From a checkpoint of a small transformer trained on Wikipedia: 901M tokens.
Each number is 128 + 32 x the weight over its row's rms, rounded and kept within 0 to 255. Layers, rows and columns count from 0. The size above them is the row's rms in percent of the matrix's.

# layer 3 attention key, 448x448, rms 0.13, rows 300-319, columns 0-111
size [ 95 106  99  98 100  99 101 100  98 102 102 104  96 103 102  97 101 102  99 106]
[[106  52 136 108 105 142 111 150 147 203  80  85 162 163 111 149 134 132 180 127  54 136 140 163 106  89  84 172 215 168 163 119  28 143  97 159 120 154 106 151  97 126  89 180 144 108 107  54 156 160 168 105 129 162 130 125 134 142 134 100 156 169 140 112 119 143 176 101 177 118 101 121 110 155 132 156 132 139 134 137 125  82 175 127 156 138 135 120 152  91 138 114 101 122 156 102 113 143  77 183 106 149 191 122 184 137 112  83 165 151  60 150]
 [133 164 134 113 198 167 190  83  86 148 183 167 134 216 140 140 114 130 181 137 160 171  81 139 116 181 154  87 141 110 190 171 177 139 120 112 109 165 147  97 103  74 150 172 180 162  61 122 162 159  92 171  99 141 160 133 161 122 153 149  97  55 132 218  64 134 111 104 124 161 154 113 182  82 107 116 108 165 120 139 121 135 148 156 106 118 109  87 189 168 101 104  96  74  90 145 124  62 154 128 116 129 132 112  71 143 178 104  54 142 118 129]
 [ 97 112 140 129 131 183 134 100  72 133 122 168 104 104  94 130 108 104 142 173  77 151 121 144 189 136 160 155 127 107 139 129 116 129 121 159 141 164 129 105 128 130 119 111 158 128  59  87  98 110 172 143 139 148 115 132 114 187 177 156 134 126  89 139 135 115 135 141 119 145 199  91 152 144  93 167  75 124  84 117 135 109 130 143 132  72 119 154 146 107 109 107 151 149 101 117 155 127 162  89 176 118 123 168 129 120 175 133 145 113 112 107]
 [109 135 157 143 171 116 120 165 160 106  94 159  91 164 114 122 229  87 166 125 112 194 115 141  98 112 148 122 144 136 131 125 128 177 118 159 110 175  91 153 111 147 152 127 136  75 123 106 162 181 103 144 109 137 133  97 133  84 194 108 110 147 115  91  59 117 109  87 136  85 124 115 168 130 137  95 165 119 103 135 131 146 125 170  74 108 140 145  76 121 147 133 131  78 138 114 166 139 135 155 187 119 118 130 144  95  97 131 106 112 150  72]
 [ 98 155 128 131 159  91  73  85 186  91  79  92 102 117 116  99 126  73  89 166 109 125  79  60  53 120 107 179 120 127 130 141 102  87  78 105 107 142 150  91  45 149  85 120 115 129  49  75 150 125  72 135 159  86  97  88  98  94 106 139 119 119 155 108 133  70 113 143 125 103 109 145 116 138 134 130 147 135  68 177 152 136  72 146 112 135  93 112 104  72  50 130 145 157 132 119  92 114 116 116 121 198 101  75 129  65 139 127 101 106 159 145]
 [ 88 145 139 121  84 156 147  98 149  98  96 110  68 124  80 221 155 141 125 100 101 156 108 102 150 217 124  90  94 115  75 145 126 135  62 136 112 183 160 138 112  84 108 127 120 124 156  72  94 109 129 154  98 133 119 164 109 138 109 154 153 111 111 117 108 103 109  70 179 131  73  98 150 178 120 128 143 156 121 118  89 160 137 151 130 135 137 167 144 128 104 139 103 132 133 165  94  90  92 105 137 167 159 133 107 143 126 156 120 114 140  75]
 [115 124 111 127 100  58 135 128 111 109 196 141 120 113  65 118  61 112 119 155 144 128 140 111 153 130 104  85 100 129 114 147 131 116 131 107 200 101  77 141 129 132 100 123 141 130  82 169 149 170  76 153 159 112 189 171 102 130  92 106  87  78 126 104 176 132 100  77 112 161 138  97 110 147 150 133 121 173 174 120 101 137 141 162 121 138 157  76  92 153 152 113 106  85 132 133 128  90 177 112 161  79 138 152  70 101 158  99  85 120 194  86]
 [146  96 129 119 114 105 136 143 191 146 182  98 146 177 149 128 105 120 100  66 117 153 125 134  84  99  96 125 170 134 114 152 170 167 163 142  83 122 146 117 122 115 134 134 120 143  61 145 103 135 126 154  58 153 128 138 111 140 131 157 125 133 183 155 177 161 141 118 164 102 139  90 101 211 155 129 151 102 126 127 129  71 140 181 119  79 137  92 147 124 138 126 113 153 120  90 121  91 147 162 142 174 112 172 163  85 144 165 118 109 103  95]
 [ 67 134 165 134 140 185 135  87  84 149 103 176 183 184  65 132 154 131 159 127  45 111 150 125  88 108 145 100 170 106  98 170  92 158 155 182 130 120 140 158 113 128 181 155  99 125 117 170  82 151 136 114 130 161  84  42 102 130 109 156  90 112 114  85 101 195 181  72 132  85  73 113 103  97 113 148 143 131 146 172 114 103 118 109 121 104 169 159  84 121 158 144 179 127  86 144 161  78 153 183 115 145 134  88 149 106 148  91  55 108 170 147]
 [120 153 147 152  76  93 145  98 130 133 110 125 150 150 157 190 180 146 124 148 119 109 102 146 131 137 125  96 187 158  57 111 120 130 148 107  69 110 168 181 146 114 100 118 161 155 178  84 112 141 103 172 105 164 123 133 116  60 109 124 113 103  97 134 116 123 175  95 131 134 195 140 122 130  90 110 145 164  80 100 142  78 148  74 180 127 151  80 145 121 146  90 156 124 155 189 137 109  92 118 108 110 131  86 129 146  89 123  69  90 135 177]
 [148 128 117 198 114 137 218  98 135 130 137  89 119 167 125 120 165 109 135 124  97 126 124  99  61 141  87  85  98  89 137  63  94 141 149  97 116  98 141 146 168 170 144 128 123 156 141  95  84 159 182 134 169 132 123 164 106 142 172 198  49  73 122 115 121 184 132 121 122 148 103 161 145 118 101 122 112 143 128 146  77 164  93  82  52 150 144 117 169 158 134  47 109 107 115  96 118  64  79 111 108 158 104 147 133 118 141  85 107  79 117 128]
 [104  78 102 112 150 147  86 226  96 101 209  96 208 113  69 151  87 180  80  80  66 110 113 129 124 155 113  76 108 119 149 132 177 172 119  97 137 147  71 133 145  99 145 146 156  85 157 131 102 134 124 169 126 142 188 125 118  74 137  97 166 168 169 157 136 136 106 153 113 163  76 169 165 106 132 186 103 125  98  47 161 115 179  95 154 145 120 172 105 174 151 158  97 189 106 159 187  84 141 154 127 127 154 141 157 178 167 153 122 104 137 144]
 [126 137  84 132  82 185 147 137  92  72 117 130 128 137 191 100 150 138 104 118 121 168 140 100 199  93 175 145 180 152 116  77 138 114 159 156 138 145 132  85 117 152 110  77  73 130 133 111  84  91 182 101  84 165 121 149 160 119 143 110 106 104 115 117 160 180 152 111 123 119 151 147 139 115 198 115 166 154 169 161 105 174 123 104 193  77 100  82 123 116 121  95  92 107 153 147  89 148  94 133 147 119 142 134  92 170 110 152 168 169 144 128]
 [167 131 124 111 159 125  95 128 124 128 148 101  97  90 118 131  49 153 121 171 139 128 146 117 112  67 126  80 136 109 127 125 100 119 109 146 122 125 188  94  58  95  92  92 190 150 128 101 123 117 179 122 164 161 179  82  52  99 177 166 131 115 118  49 148  80 110 111 111 158 147 171 133  91 119  92 125  96 154 200 119 132 115 159 101 168 131 105 121  97 138 124 139  99  72 160 108 120 123 151 101  86 149 157  78 173  91 115 156 162 140 133]
 [121  78 182 160 154 114 134 134 138 125 126  92  91 139 136  83 168 151 164  97 101 116  86 151  67  73 130 109  89 132 129 170 107 167 130 135 139 120 189 157 150 138  93 134 128 146 152 133  72 159  52 123  78 112  95 111 119 114 104 105  43 150  97 178 141 118 139 106 155  59 121 147 104 108 130 136 174 142  81 124 151 143 149 134  93 210 115 123 102 156 171 123 126  33 102 125  69 133 126 128 147 140 110 101 134 170 147 165 144  62 111 117]
 [ 97 174  97 117 138 167 184  87 126 156 104 143 132 132 133 100 149  98  89 170 132 138 140 167 102 148 169 132 118 125 109 169 133  83 125 144 149 126 140 141 105 131  96 128 155 113 117 194 140 104 109 162 112 104 150 191 169 123 106 160 157 146  60 146 107 128 127 141 114 141 152 102 118 173 133 108  81 150 126 129 136 155 106  94 157  94 158  79 121 111 118 110 180 195 137 111 175  85 182 168 180 160 192  98 105 146 167 139 150  78 192 165]
 [167 118 107 150 132 103 126  93 113 113  97 148 115 133  90  83 122 182 122 160  94 114 107 129 193 136  81  97 144 158 144 114  93  87 153 169 143 153 175 120 164 131 123 116 157 114 143 141 100  77 126 193 155  81  80 124 153 121  61  83 123 149  97 126 125 158 120 135 121 139 114  88 119 164 102 123 162 101  82 110 169 119 134 203 142 120  98 108 175 110 135 180  90 115 103 154 136 145 132 184 125 102 101  92 135 133 138 137 129 120 158  99]
 [139 115 136 118 148 200 107 122 154 132  69 201 149 150 136 159 118 139 179  75 163 150  86 157 105  59 100  94 146 160  93  93 168 149 127 126  67  92 147 124 113 119 129 127 134 126 197 129 222  80 144 139 148  87 116  92 106  65  90  99  61  88  50 141 115 116 108 100 106 149 106  92  78 164  91 109  98 165 182 156 142 124 125 123 123 132 160 138 100 141 111 121  90  94  91 110 114 131 199 140  54  86 156 103 169  95 119 132 132 141 113 142]
 [141  94 167 148 133 184 104 144 157 144 156 101 119 153 157 128 112 169 116  76 105 119 165 131 146 138 145 124 170 130 110 135 104 119 140  88  96 126 106 160  95  85 220  85 147 189 116 162 110 145 103 101 109 122 124 176 191  86 119  94 175 187  75 117 153 101  92 185  72 134 110 128 160 156 143 109 169 146 150 159 148 128 109 125 159 103 172 142 148 188 161 175 132  97 135 134 161 163 128 140 133  96 132 124  79 126 173 150 220  88 116 188]
 [111 107 109 174 123 127 105 106 165 126 116 153 117 136 178 100 153 102  93 109 116  44 142 136 114 210 150 199 105 163 161  74 143 198 121 106  96 104 101 165 131 141 151 121 130 146 156 133 135 135  66  70  98  92 149 119 137 149 109 145 174  61 163 128  67 118 135  99 121 112 115 149 205  70 120 134 127 133 133 135 146 127 133 118 121 195 131  81 158 103 155 187 121  63 184 123 125 172 145  99 160 134 200  50 127 100 101 105 200 131 114 141]]
# layer 3 attention query, 448x448, rms 0.13, rows 301-319, columns 0-111
size [104  96 101 103  99 102 100 101 105 104 106 104 101 105 103 100 104 101 105]
[[144 139 112 117  79 128 161 151 125 102 114 142  47 130 106 152  92 114 134 193 153  89 127 132  97 134 128 124 119 132 133  81  66 101 101 153 127 128 153 155  87 128 125 117 157 162 167 116 124 143 114 123 110 117 124 125  86 167  62 120 173 124 127 105 130 154  83  99 126 197  86 139 139 109 142  91 113 145  98  76 139 154 145 123 172 190 145 109 120 119 114 110  86 172 136 151 101  88  76  92 169 149 114 183 116 159 142 120 113 150 147 103]
 [156 174 169 107 118 129 148 125 149 172 155  89 145 109  99 148 166 146 165 104 173 123  78 114 117 164 105 120 131 185 133 172 125  85 122  96  72 159 127  96 163 130 162 176 108 131 150 175 126 132 159  94 154  83 103 109 178  87  78  98 120  99 136 159 137 154 109  79  96 141  77 106 101 233  90  98 123 161 184 163  98 200 155 178 139 114 139 179 165 102 141 106  86 181 133 127 103 118 167 110 110 110 156  62 165  69 118 121 130 112 138 172]
 [126 146 130 105 101 127 134 138 149 103 128  63 122  72 112 162 152 143 134 178 124 162  86 136 156 165 173 121 117 153 177  91  93 120 153  28 180  98  93 145 142  82 153 138 174 109 158 145 141 106 178 146 156 133 146 166 132 226 118 144 137 102 176 149  88 124 101  97 104 146 119  53 148 123 100 191 163 168 146 100 147  75 133 123 134 116  91  88 182 143 174 126 101 197 127 108 134 161 130  95  93 123 119 152 119 140 117 141 139  50 105 113]
 [152 138  63 101  76 117 135 108 136 169 119 113 149 105 129 144  73 140  92 115 160 126 198 166 160 176 134 156  92 108 165 169 154 171 117  47 106 151 124 181 219 112 135 163 165 153 223 133 103  66 123 140 158 181 130 147  94 184 138 113  91 110 109 118 151 174 122 104 109 161 141  95 141 118 113  88 151 136 131 107 105 122 135 113 136  83 119 130 109 134 146 101 153 110 133  85 154 115 150 117  88 167 109 143 163 140 137 160 167 175 106 133]
 [136 173 197  92 190  85 194 124 164 113 131  80 118 148 142 142 216  77 140 111 137 172 159  88 108 100 128 123 180  75 161  95 170 133 163 167 157  99  77 168 115 100 129 134  72 113  97 156 127 113 119 161 148 136  89  88 132 115 170 133 143 101 115 169 164 116 176  98  83 141 150 142  57 121  91 170 155 145 141 115 140 103 137 154  93 127 139  98 151 102 110  53 159 149 116 111 129 104 114 151 159 154 150 152  86 185 104  62 179 140 155 139]
 [132 133 144 154  95  92 129 143 108 107 117 119  64  94 164  91 109 103 129 126  87 118 129 151 108 155 129 132 140 135  82  90 121  64 101 115 147  68 142 109 125 111  86 108 158  92 120 165 125 116 116  85 197 104 131 128 103 177 105 167 104 102 107  81 113 213 162 106 137  38 142 150 148 148 135 101  94 112 136 145  98  95  91 106 132 154 139 191 181  99 122 110  94 201 120  96 151 107  82 137 103 134 159 152 156 130 181 180 145 107 127 142]
 [136 112 153 162 140 167  69  92 113  94  59  96 136 124 121 136 138  70 136 140 138 139 104 161  77 134 137 126  91 125 183 132  81 144 144 132  67 150 127 150 116 114 154 146 103  82 151  69 135 209 203 111 118  82 134  93 127  90 151  74 151 110  62 117 116 150 176 124  98 141 120 116 141  53 206 147 147 172 116 152  95 157 127  99  84 125  60  98  97 113  92 154 143 117 156 160  82 184  76 145 119 162 126  90 128 168 102  77 138 132 149 169]
 [136 136 100  30 112 134 155 162 100 142 102 184 136  83 142 101  89 155 133 216 160 129  41 162 110 121 175 145 149 144 163  95 122 117 121 202 112 179 179 136 117 111 133 140 133 110 169 154 152 135 118 124 143 182 186 132 153 153 171 143 147 141 109 102 157 125 116 164 131  71 136 142 121 122 102 122 138 140 157 170 185 153 146 121 101  32 123 148 131 149  96 216 166 114 154 130 179 160 109 126 149 191  89 112 174 175 151 107 188 133 102  59]
 [ 72 166 140 107 150 148 121 143  90  90 108  26 153 152 121 138  97  91 158 159 144 217 171 116 126 133 131 134 149 133 195 125  92 102  87  93 176 156  83 116 131 150  61  99 125 109 153 145  70  99  97 108 188 112 131 145  88 105 170 152 124 101 122 119 151 120 137 115 144 102  87 121 127 202 144  95 109 124  68 171  80 116 183 138 167 120  82 139  97 100 140  67 148  97 115  74 100 117 171  84 124  38 169 147 112 129 197  77 119 123 131 127]
 [111 147  38 155 128 144 184 100 134 145 142 116 129 162  81 149 109 144 148 129  84  95  97 187  89 143 109  96  79 119 134 201  86 104 135 190 114 147 135  79 117 128 126 176 153 116 138 128 173 106 134 138 154 186 116  87 148 143 130 109 122 117 143 143 103 121 158 127 101  90 138 109 103 105  51  51  75 139 106 193 145  77 168 157 161 109 120 132 118 105 103 109 149 176 117 161 178 146  96 156 134 138 134 106  96 110  70 134 174 151 125 108]
 [101 171 130 148 118 135 137 114 146 134 128 101  59 142 149 149 111 138 154 170 170  96  48  51 153 199  72 181 157 122 102 155 133  92  72 154 172 157 152 102 122 149 146 127 132 108 119 131 222  98 144 119 161 111 162 132 143 157 126 123 154 110  90 119 156 123 159 184  86 155 105 102 114 151 116  65 132 142 147 104 132  85 127 132 112 102 146 101 181 126  99 114  78 116 151 139 100 180 141 105 173 158 157 171 136 147 158 212  76 168 147  93]
 [143 149  71 123 159  86 113 141 145 127 104 113 177 160 136 135 148  88 195 180 147  63 135 169 103 142 110 110 129 166  93 136 123 113 179  64 129 155  97 148 148 105 154 170 116 142  90 150 203 120 111 160 146 122 113 157 157 140 127 131 135 140 162 131  81  85 151 134  86 188  98  73 122 154 111  99 105 119  10 148 133 124 183 141  85 136 168 153  74  86 158 178  48 133 121 164 100 142 154 106 161 157 112 156 139 117 133 108 121 154 112 184]
 [119 139 129 137 154 128 160 115 130 168  80 167  96 156 147 101 188  66 107 106 105  93  85 185 144 179  81 128 116  89 111 135 108  84 107 120  88 149  98 163 128 137 110 165 120 170  99 125  94 126 117 144 174 186 119 146 110 164  56 162 159 101 170 137 124 187 137 165  97  98  89  36 113 124 180 145 150 160 159 173 151 122 170 112 137 104 203 149 155 166 144  94 135 169 119  97 132 150 108 144 100 130  85  97 196  73 123 150 154 144 110  70]
 [ 62 143  92 162 157 158 137 112 145  91 114  93 150 128 157 118 127 120 150 129 113 150 170 173 130 194  99  94  78  73  90  86 154 122 150 132 177 184 129 107 151 105 140  69 148 113 106 130 139  61 147 129 108  97 118  92 133 150 190 227 177 112 117  99 129 130 127 115 171 172 153  97  94 114 154 151  81 128 101  95 150 190  93 124 124  98 172 148 147  68 186 140 163 162 151 163 196 137 156 116 149 123 126 105  45 141 118  93 107 137 110 133]
 [116 127 173 122  86 153 101 141 111 126 138 152 110 102 149 108  99 158 145 116 128 111 118 104 109  75 122  56 155 178 105 123 106 146 129  93 101 138  84 124 165 140 157  97 155 123 112 102 100 142  89 100 133 178 188  93 108 161 103 123 129 155 176 156 131  85 118 108 200 146 143 138 120 110  92 153 154 117 114 142 128  86 115  98  77 101  43 157  62 104 149 125 105  76 120 109 108 147  90  68 169 111 124 165 110 157 144 183 181 120 142 126]
 [115 129 150 159 121 106 152 148 169  65 141  86 136 105 130 143 128 128 100  81 123  91 116 135 142 118 112 123  81 161  83 209 157 111 132  77  87 146 100  92 105  96  85 142 135 125  91  98 115 153 138 166 162 163 147 176 109 155 140 119 172 173 135 182  86 108 118 117 131 124 173 156 123 136 138 147 130 172 127 111 118 181 106  85  87 106 164 159 140  93 156 125 132  79 172 137 113  91  63 109 114 129 159 162 144 111  95  80 146 171  86 183]
 [112 148 175  76 102 107 154 170  55 119 153 120 151 137 125 121 126 147  93  98 130 132 122  95 138 168 153 110 147 131 150 121 107 122 172  81 120 149 125 141 101 124 128 141  96 114 151 129 138 146 112  96  86 142 151 155  78 154 129 174 111 137 136 134 182 187 164 121 139  77  70 144 151 108 182 198  64 183 104  52 185 153 112 151  85 191 109 158 113 172  83  93  97 167 187 174 135 163  83 125 144 137 138 146  73  96 155 177  82 128 136 170]
 [109 104 172 104 139 145 126 122  94 109 100 149 127  53 186 124 124 110 121 112  97 156 105 121 147 123 148  99 170  56 107 156 173 109 128 131 134 103 131  72 152 120 157 181 130  92 113 146 120  92 162 107 148  87 121  84 103 156 224 190 170 107 142 120 146 147 177 116 137  90 109 100  82 101 108 134 151 168 154 136 130  53 133 158  74 142 126 134 126 148 131 188 123  96 163 112  73 116 186 152 154 173  81 147 155 113 152 124  81 147 149 173]
 [108 130 151  75  97 132 143 179 173 147 127 117 118 137 178 105 149  78  96 122  88  99 112 112 148 132 175 173 123 135 114 123 127 204 150 120 182 137 155 138 121 114 130  74 108  81 106  47 154 117 135 121 151 152 166 122 171 113 192  74 129 174 129 173 143 100 219 151 174 158 106 162  22 104 120 132 142 146 163 125 198 116  86 120 115  36 154 143 156 136 172 106 196 154 129  97  56 122 139 158 155 133  91 153  65 146 184 200 150 133 135 160]]
# layer 3 attention value, 448x448, rms 0.171, rows 256-267, columns 0-111
size [112 110 102 113 113 111 109 116 112 115 106 109]
[[120  80 113 144 148 105 138 126 147 150  76 102  67  71 140 106  95 152 162 135 162 121 117  94 105 103 123 162 126 140 157 130 142  76 177  83  78 137 152  76 155 136 139 162 165 148  74 173 143 172 136  82 139 133 117 154 106 175 133 181 153  97  88  86  84  87 101 111  97 144 144  71 142 167 179  99 141 152 167 140 173 153 144  86 145 151 128  60 171 143 142 129 111 153 149 146 139 123 129  88 156 153  78 187  50 149 150 130 119 180 171 197]
 [143  88 176  99 107 112 128 150 144 154 168 157 121  92 120 140 114  78  89  79 144 106 141 109 110 154 113 106 121 107  73 167  97 121 154 128 137 154  82  99 101 101 152 135 144 137 144 126 171 164 124  78 166 129 112  78 116 113 160 143 154 122  70  73  93 141 133 107 101 131 170 102 116 125 138 152  83 119 127 185 101 135 136 149 164 106  75 145 137 115 121 144 123  95 166  51 156 222  99  97 175  72 123 143 169 165 112 127 135  98  85 177]
 [162 152 121 181 168 167  88  86  53 141 117  78  71 184 102 116 162 187  89 168 137  99 128 129 122 175 182 122 139 158 149 141  61 162 130 143 117 179 172 130 126 104 148 149 113 127  98 121 178 133  86 144 135 136 148  89 188 128 108 128 149 162 173 108 105 156 149 165 143  91 127 110  86  72  89 124 133 138 122 137 130 109 123 113 112 101 122 130 117 114 103 108  86 116 151 140 125 118 135 144 156 112  95 155 158 148 132 208 151 181 150  92]
 [142 143 101  83 210  92 155 113 183 117  87  91 173 166 184 114  66 105 176 142 139 138 128 109 139 128  86 105 137 109  90 138  63 109 119 151 173 151 152 162 139 152 105 170 155 179 129 147 113 150 128 167 166 137 154 107 138 129  88 119 138 117 132 117 187 103 147 165 119 120 161 131 106 156 211 187 163 103 103 137 175 109 196 124  99 205 157  88 150  78 155 103 127 123 103 169 131  95 141 186 146 174 118 172 145  77 163  73 124 146 184  85]
 [171  83 165 160 119  32 175 160  76 107 145 197 157 163 132 207 140  91  72 121 221 160  79  49  92  83 122  85 139 146 141 180 118 111 168 131 119 155 156 178  89 126 126 132 133 146  95 137 147 121 149 105 140 110 111 130 114 179 139 149 133 111 117 138 130 144 102 134 148 108 143 225  89  56 148  91  93 102 138 117  56 147 127 139  56 225 106 162 140 111 130 103  94 102  99  94 142 118 147 115  74 134 130 107 145 110 132  70  65 154 136 112]
 [ 64 125 123 145 166  86  93 149  90 120 106 117 179 134  82 136 136 118 156 127 100 186 119 127  97 136 175 152 132 150  93 140 179 164 101 122 137 123 166 122 104  46 131 173 133 105 128 124 136  91 119 114 114  94 134 140 158  97  99 168 165  77  78 109 120 119 111 141  73 149 118 154 128 197 119  94 106 101 102 160 120 154  95 154  96 111  75 173 136  66 120 175 131 173 139 139 130 139 112 145 142 117 110 113  68 155 105 121 113 177 142  96]
 [126 119 123 110 129 151  81 195 144  93 106 163 174 187 109 134 129  51 208 158 106 111 119 172 132 102 133  75 144 169 123 170 121  92 199 127  96 180 131 160 195 110  94 185  88 192 155 138 113 127  71 167 121 148 108 116 129 115  89 135  92 166 136 145 151 103 121  77 151  98 120 141 126 143  47  97 117 149 123 146 144 116 154 168 113  97 189 119 133 144 100 121 142 127 144  97  67 144 159 121 134 130 129 144 157 136 126 145 123  83 112 165]
 [185 140 103 117  53  98  96 124 101  80 164 149  94  97 143  97 116  98  62 124 226 151  47 133 104 141 134 182 104 153 214 128 113 130 138  88 182  77  89 125  87 115 106 127 157 109 156  96 156 172 102 105  71 169 113  70  65 141 146 168  91  96 148 166 133 196 101 142 151 112 190 135 125 111 133 133 142 111 114 165 119 136  97  77 179 146  93 159 141 117 148  67  78 103  97 143 112 123 154  88 134 155 164 118  99  80 142 101 128  84  73 101]
 [120 157 119  97 122 110 171  89 126  74  96 168 111 142 177 150 160  64 104 100  99 161 113 137 115 164 146 152 156 121  86 125 160 115 169 171 101 122 152 152 122 143  94 138 128 103 111 122 111  83 156 111 128 159 132 118 130  54 119 151 117 202  99  97 162  95 110 128  84  86 137 135 198  53  75 131 139  97 119  80 171 110  85 128 117 152 164 112 123 167  90 195  84 138 117 109  92 109 138  91 115 115 125 167  89  68 148 129 137 137 116 135]
 [164 151 111  81 126 151  94 100 134 138 115 184  84 143 216 116 118 113 118 139 157 148 148 188 116  88 113 103  67  73 126  78 109 165 189 114  86 146 181 132 126 107 117 120 109  95 102 203  68  90 136 146 137 154 128 148 145 137 108  73  90 144 117 105 146  79 158 135 131  86 125  93 123 113 145 193 100  98 131 124 163 151 135 111 137 166  78 104 139  74 152 152  89 123 142 147 164 117 127 150 172 133 146 122 110 119  88 184 112 184 110  91]
 [150  85 151  93 118  98 108 131 227 162 151  90 126 171 137  75 133  71  70 118 131  71 113 176 154 124 108 134 135 120 166 146 163 158 113  86 153 159  77 132 138 140 196 106 137 140 132 126 123 127 111 150 176 116 128 104 131 123 135 149 133 164  77 109 159 136 101 146 186  49  97  87  98 119 144 119 102 180 161  73 107 171  76 158 133 156 213 164 123 158 170 131 144 177 165 106 118 102 175 114 111 109 106 115 168 179  96 137 138 150 105 127]
 [157  95 179 113 113  87 125 156 143 179 156  68 187  61 177 112  94 116 116 123  72  91  85 187 156 136 146 173 167 152 112 160 185 128 141 104 184  93  89  92 201 106 106 116 145 158 110 127 177 133 143 137 114  99 134 110 161 191 154 141  56 208 132 130 165 161 124  82 166 129 108  81  81 118 163 188 101 133 169 147 106 139 117  77 110  70 141  93  87  94 138  89 176 168 137 148 134 155  92 131 170 154 122 122 146  58 128 130 174 150 158 165]]
# layer 3 attention output (transposed), 448x448, rms 0.16, rows 256-266, columns 0-111
size [115 112 107 117 116 116 115 119 116 117 109]
[[147 161 157 133 133 161 157 115 108 153 163 116 100 144 164 137 136 192 120 123 131 115 169  94 127 130 134 187 124 166 135 103 132 105 118  99 114 114  99 179 221 179 138 148 146 131 142 148 133  94 150  88 144 171 152 112 119 160  94 152 114 174 142 136 134 175 124 126  99 145  99 131 154 218  77  97 161 108 145 156 132 148 143 139 100 111  89  97  83  69 193 144 148 119 183 165 132 164 123 129 153 178 140 120 107 170  97 121  97 123 100 144]
 [140 157 139 107 118  78 113 114 160  96  76 156 122 108 138 136 120 174 144 149 101 180  94 120 114 146 104 121 159 150 120  86 107 170 134 125 172  72 133 124 130 122 169 186 162 122 123 159  80  98  85 204  91 154  97 133 147  84 120 105 183 178 197 152 107 113 154  51 140 121 148 128 134 140 120 127 155 113 178 124 139 169 131 152  84 105  76 103 108 152 140  93 115 121 168 163 173 181 103 193 170 130 162 105 164 128 118 124 149 144 147 144]
 [129 134 146  53 129  93 120 165 131 156 116 129  86 100 124 145 153 137 162 114 189  50 139 142 138 107  67 140 184 148 115 120  69 144 109 145 133 126 112 181 123 108 151 171 178 124 133 169 167 183 141 186 115 141 164 136  93 111 152 122  94 140 106 116 131  96 143 130 111 100 182  84 111 152 101 132  80  81  85 134 117 141 183 127 150 174 134 134 163 113 152 104  85 104 129  79 177 151 158 100 149 144 178 148 117 164 139  83  98 177 132  36]
 [154 156 109 161  72 112 122 136 165 122 149 117  86 117 143 145 109 124 124 140 148  99 150 156 104 186 112  97  80 158 123 132  98 167 104 136 156 148 134 130 110 134  66  38 101 129 103  86 136 141 165 168 142  85 115 106 161 152 123 124 138 138 146 121 130 166 157 112 117 175  89 144 145  95 124 219 142 154 169 174 111 112 105  77 126 119 199  91 102 171 154 107  81 151 107 177 119 164 119 149  64 143  82 122  97  99 130 161 106  92 197  92]
 [ 95 147 143  25 110 145 121 124 190 162 160 129  96 184 142  75 146  73 117  95 176 123  80 123 106 150  96 207 178 116 100 144 183  91 128  97 134 165 184  50 129  77  83 153 107  94 127  63 168 159 101 126 151  51 145  92 162 120 128 154  71 108 151 132 113 166 113 139 200 158 103 205 160 163  96 145 124 118 108  82  77 153 123 112 121 134 144 158 163  84 175  86 144 151 118 111 121  84 133 102 176  92 186  91 182 205 144 197  66 129 109 123]
 [128 113  98 105 165 120 139 154 156  97 107 165 114 106 114 124  92 115 164  95 127 113 133 124 116 138 103 191 174 152 127 104 170 136 143 100 155  79 136 137 106  94 150 164 148 132 112 207 131 138 150 148 123  68  95 192 168 158 116 152 175 105 167 111 178 150 112  89  86 151 145 136 177 130 124 127 146 137  84 154 149  90 176 138 128  94 113 160  99 154 146 143 160 129 154 139 128 129  98 150 162 157 106 115 125 155 105 113 131 134 164  96]
 [127 104 123 149 157 157 158 174  91  81 105 146 119 116 140 157 111 130 149 156 111 101 126 101  91  70 164 139 132 140 150 108 124 133 127 164  80 131  89 107 123 122 110 129 147 135  49 135  72 110 106 155  88 122 124 142 214  76 101 152  79 152  95  79 135 145 127 117 189 159 100 101 152 154  63  88 121 122 137 180 144  73 125 155 174 157 117 131 167  83  89 132 108  94 121 176 110 107  70 116 149 122  70 104 161 189 114 122 128  72 133  92]
 [ 70 114 125 126 136 119 118  79 161 133  88 136 113  84  96  60 151 115  94 119 124 137 104  78 108 171  96 130 128 117 127 174 114  98 132 102 176  62 141 118 102 112 148  86 112 121 142 124 142 208  82 113 110 145  79 127 157 210 136 121  87 116 159  85 145 164  92 148 106  99 139  84 144 153 149 113 163  98 164 117 125 169 149  66 142 120 141 110 170 118 103  80 141 118 153  73 148 121 126 112 163 125 195  88  97  73 169  96 139  87 189 122]
 [134 164 132  84  81  92 159 127 120  76  89 165 154 123 169 125 127 138 159 130  93 141 148 105 121 150  84 111  50 118 127 184  34 117 165 157 112  49 185 112 183 172 146 107 132  61 143 137  96 112 158 128 104 132 121 135 154 139  95 145 168 139 140 125 197 146  87 129 140 111  97  93 105 165 121  78 169 131 112 120 124 129 124 119 131 165 124 178 132 180 101 139 129 167 110 109 164  85 130  85 168 130 141 163 138 127 149  99 211 128  86  86]
 [160 127 124 152 107 117 162 118  94 119  71 139 132 147 105  71 129 103  99 118  92  90 174 167 127 111 110  84 121  84 123 106  79 138 149 140 112  79 186 188 108 110 107 107 119 123 105 156 110 135 120 125 178 151 169  94 113  77 163 183 102 102  96 105 168 115  97 117 113 162 135 116 132  99 139 137  77 137  93  99 126 164 130  84 118 153 139 160 120  99 169 131 187 149 106 143 108  80 145 124 107 135 140 133 169 143  93 203 185 220 163 118]
 [120 103 122  88 121  67  97 141 105 154 133 151 103 124 123 157  96 136 121 114 111  98 125 145 103 104  94  90 139 132 140 169 133 110 108  99  77 121 126 129 152  65 212 112 213  99 170 130 102 179 144 130  72 137 118  53 125  77 152  98  66  85  96 155 170 154 104 123 196  82  84 171 131 137 119 115 147 122  80 135 137 143  85 151 139 146 152 166 152 134 133 127 122 124 157 100 180  42 109 155 134  98  50 112 124 148 135 118 158 130  92 113]]